config.yaml
intermediate_size: 256
parallel_block: false
init_std_o: 0.0111
doc_mask: true
Each number is 128 + 32 x the weight over its row's rms, rounded and kept within 0 to 255. Layers, rows and columns count from 0. Numbers have three digits each. The size before them is the row's rms in percent of the matrix's.

# layer 11 attention key, 64x64, rms 0.186, rows 0-63, columns 0-31
092:137140110114159120163099164184143160120111107110088070070148102194180129121102034144108170078148
095:107013107125108131150045123110120109162159099145188137128113103179099080121146127167129127188135
096:118113113151139128143152158105064142136141079126153131138173080144154199194122082136064161072173
095:118129209108122067156059101146111108114097186101064150109070135171120127156172106113121108149109
091:130152146067108141171094122113125127105204112154132087066114127077152109105136134136105222074148
084:132136159146092092145121120167100072124085111134098144139144110125175102100081074095220141151154
106:087176110150184126081114109108112142128145158056153144091121139125091064149127164089109107151087
095:115118110157099135182176165095127099155173206106095144111156059092121106142163073149096145127137
086:127143111153104142108142097132134133080124129149105094144131169160206171171157125108143096172085
084:174078071130111122185132125094108144085079121149146135112170116112126100213150147136105115105116
100:133125134143109118138150182156118204185099137118042156140094169144097113116132102076121119144094
097:115137147094175138122134140083160093127100115114131168108146127174154152127181123085113155076110
074:131128185125127128101114131164117165110151096100062119128169085167178099105112084152103109144135
096:101172142117135104163144119111068212145145130122141064110110165094161128111113126126127091183091
093:118109110153145058180099067136119106106157088080177120143169091171122146165126171074073122132116
102:107172119116112094186113129153161112179109103106160120114122135098148083113176132176197071169165
101:125164140091092086105104129109119093116103113077106116178112162072159136071118149132183151144163
087:100129160077143178090139121102192169145118106145159124140141167098120167121078089120126110159138
098:146188130063121178113143147111108135082081159204187143165139181076122130139157109161084101121134
082:102140143122121102123074102127126120163103139128128083157140151185160081055157175092064161144123
084:166154163157125124186091141128095176107104121134090122178140121118092127081147131172133100097113
110:104099113121203127177136159175128156145141186133123118199110079086116156111155136075116103119091
091:149122104147110073098145141134113138150183080129175101097137138141123148101167127185110089146163
093:168063173154141124136084174214107103144168143098183088086168143110124138111119140110173127128141
088:103092108120068099142088141142103145079114068118128168099100165155139148107141160162137176126120
095:117079084121121160177105079097089157113100137147162098143117144090069153128124100118157117090091
100:187161125099113182084157146113107116139097109181108161172129094129097133112142131135115121153141
090:105106127163087114146148143186223109137127090133146148108100095108131152146054128135123132117091
093:129150155051073107119112147139116163117154144067107083137079155143128131180125162101151136157093
087:122173155083107158134156098052158141133110140163172172147118109162157098066129154071172061126111
102:070088137131098207153128102120101141152143096146145153114184172139088085147078202153148091071139
099:129123139146139145100192106119156135164106084125201080167131119118115173095150146108148147054147
111:128159113124140130080126162152170132105086165138098163128191103149118183125162101151099176114136
112:204146093165098173100129144153100069090094117113130171122108118149151109105166100160161133144132
111:077097152131101189137090078103129119148147131150074148168103109121135093121209160118104091117118
103:186124135085136100126114164140128106113143141166087153146139110081087118106128153206131115206105
103:175123169146147118061179094153115121112147136174178127125106202092195175094158181112128137161108
117:148133184080094130118079088111138100140081071159105131150119068146183123175086105099110115168114
105:194085112168110127140131155102104153072107186113089084164157126082146107133186115146155140120158
105:107097143169122179161082109137142147094102106137120159115086102083156133121060198115154107143082
110:192132134122154118220059096121137172103099124113146119142081103096147111101111093158127123162153
107:133056128135130171133139048085191134112145130093177134131145080107050126095082135174118087101099
098:089126137082122234084145146145140082124128131152157113116123109056147119158104110105181135118135
105:154135110137156106150087124102099145197077165127126145089154114140117147108164118114159057153126
108:120162115100109180156138136116153126116121125149154132122170162143108134092135127104198076139122
115:123132090114112120085107138112119078133065098150143173117158149119078083115066146161159135099162
098:092115147091097121199187143140086052149135092085140153168189112110163171108115117118162143121115
109:118111148153106157157073107165097099100119109113132101169155096187137170128106135186084144056161
101:116073080139132119115056069093083141138137126134146095182113152141101126151144121147187101135131
104:107109149119106080136112133116155161166177120041122176173119149143213097115126141134103105146115
112:128074079122132161100159204157141123167053177101127138120122106123137149146145148171176115119090
101:109137057139119087133176083073104143098102080151133121103152184152146127119155192192133107114189
105:137119096192095087157104142162121097152127114150119141139074131145095129111138067128183168182178
092:072128172108155121117128151148142141161117161130076169149122141096106121098126158111187129114189
105:103112185161077135174160125131133150062075134106126082084142159070152129107093136127099120074162
111:140157121125087123122138086153111192171136137144159090143112189164163136115118115107193116179083
101:151109101134119091201156121104105118129126120208130177144152126093101187186130108094101114112118
111:085132141157179148125131136173123085143148140104067052091128131141181148086091096129150157109117
098:122152120128104176108109166118138079147123095161165092184174182076133082075153147163085142161135
104:169125078127123072154128196137145071114155118127181087158094152130104145121123174062163139102066
098:130107135119180118114131095190112113128131179187108129156141143155123170134149152125094115132200
116:090162146159138131116127126122143137155186129192175091096141116097143101204096143194138095116147
111:132102130091115156151127107139092151098127170128172142060143119191109089092142183125092161165085
099:128111093161125100111063132187127147111186076145143115153147106151116107109127147072168134087188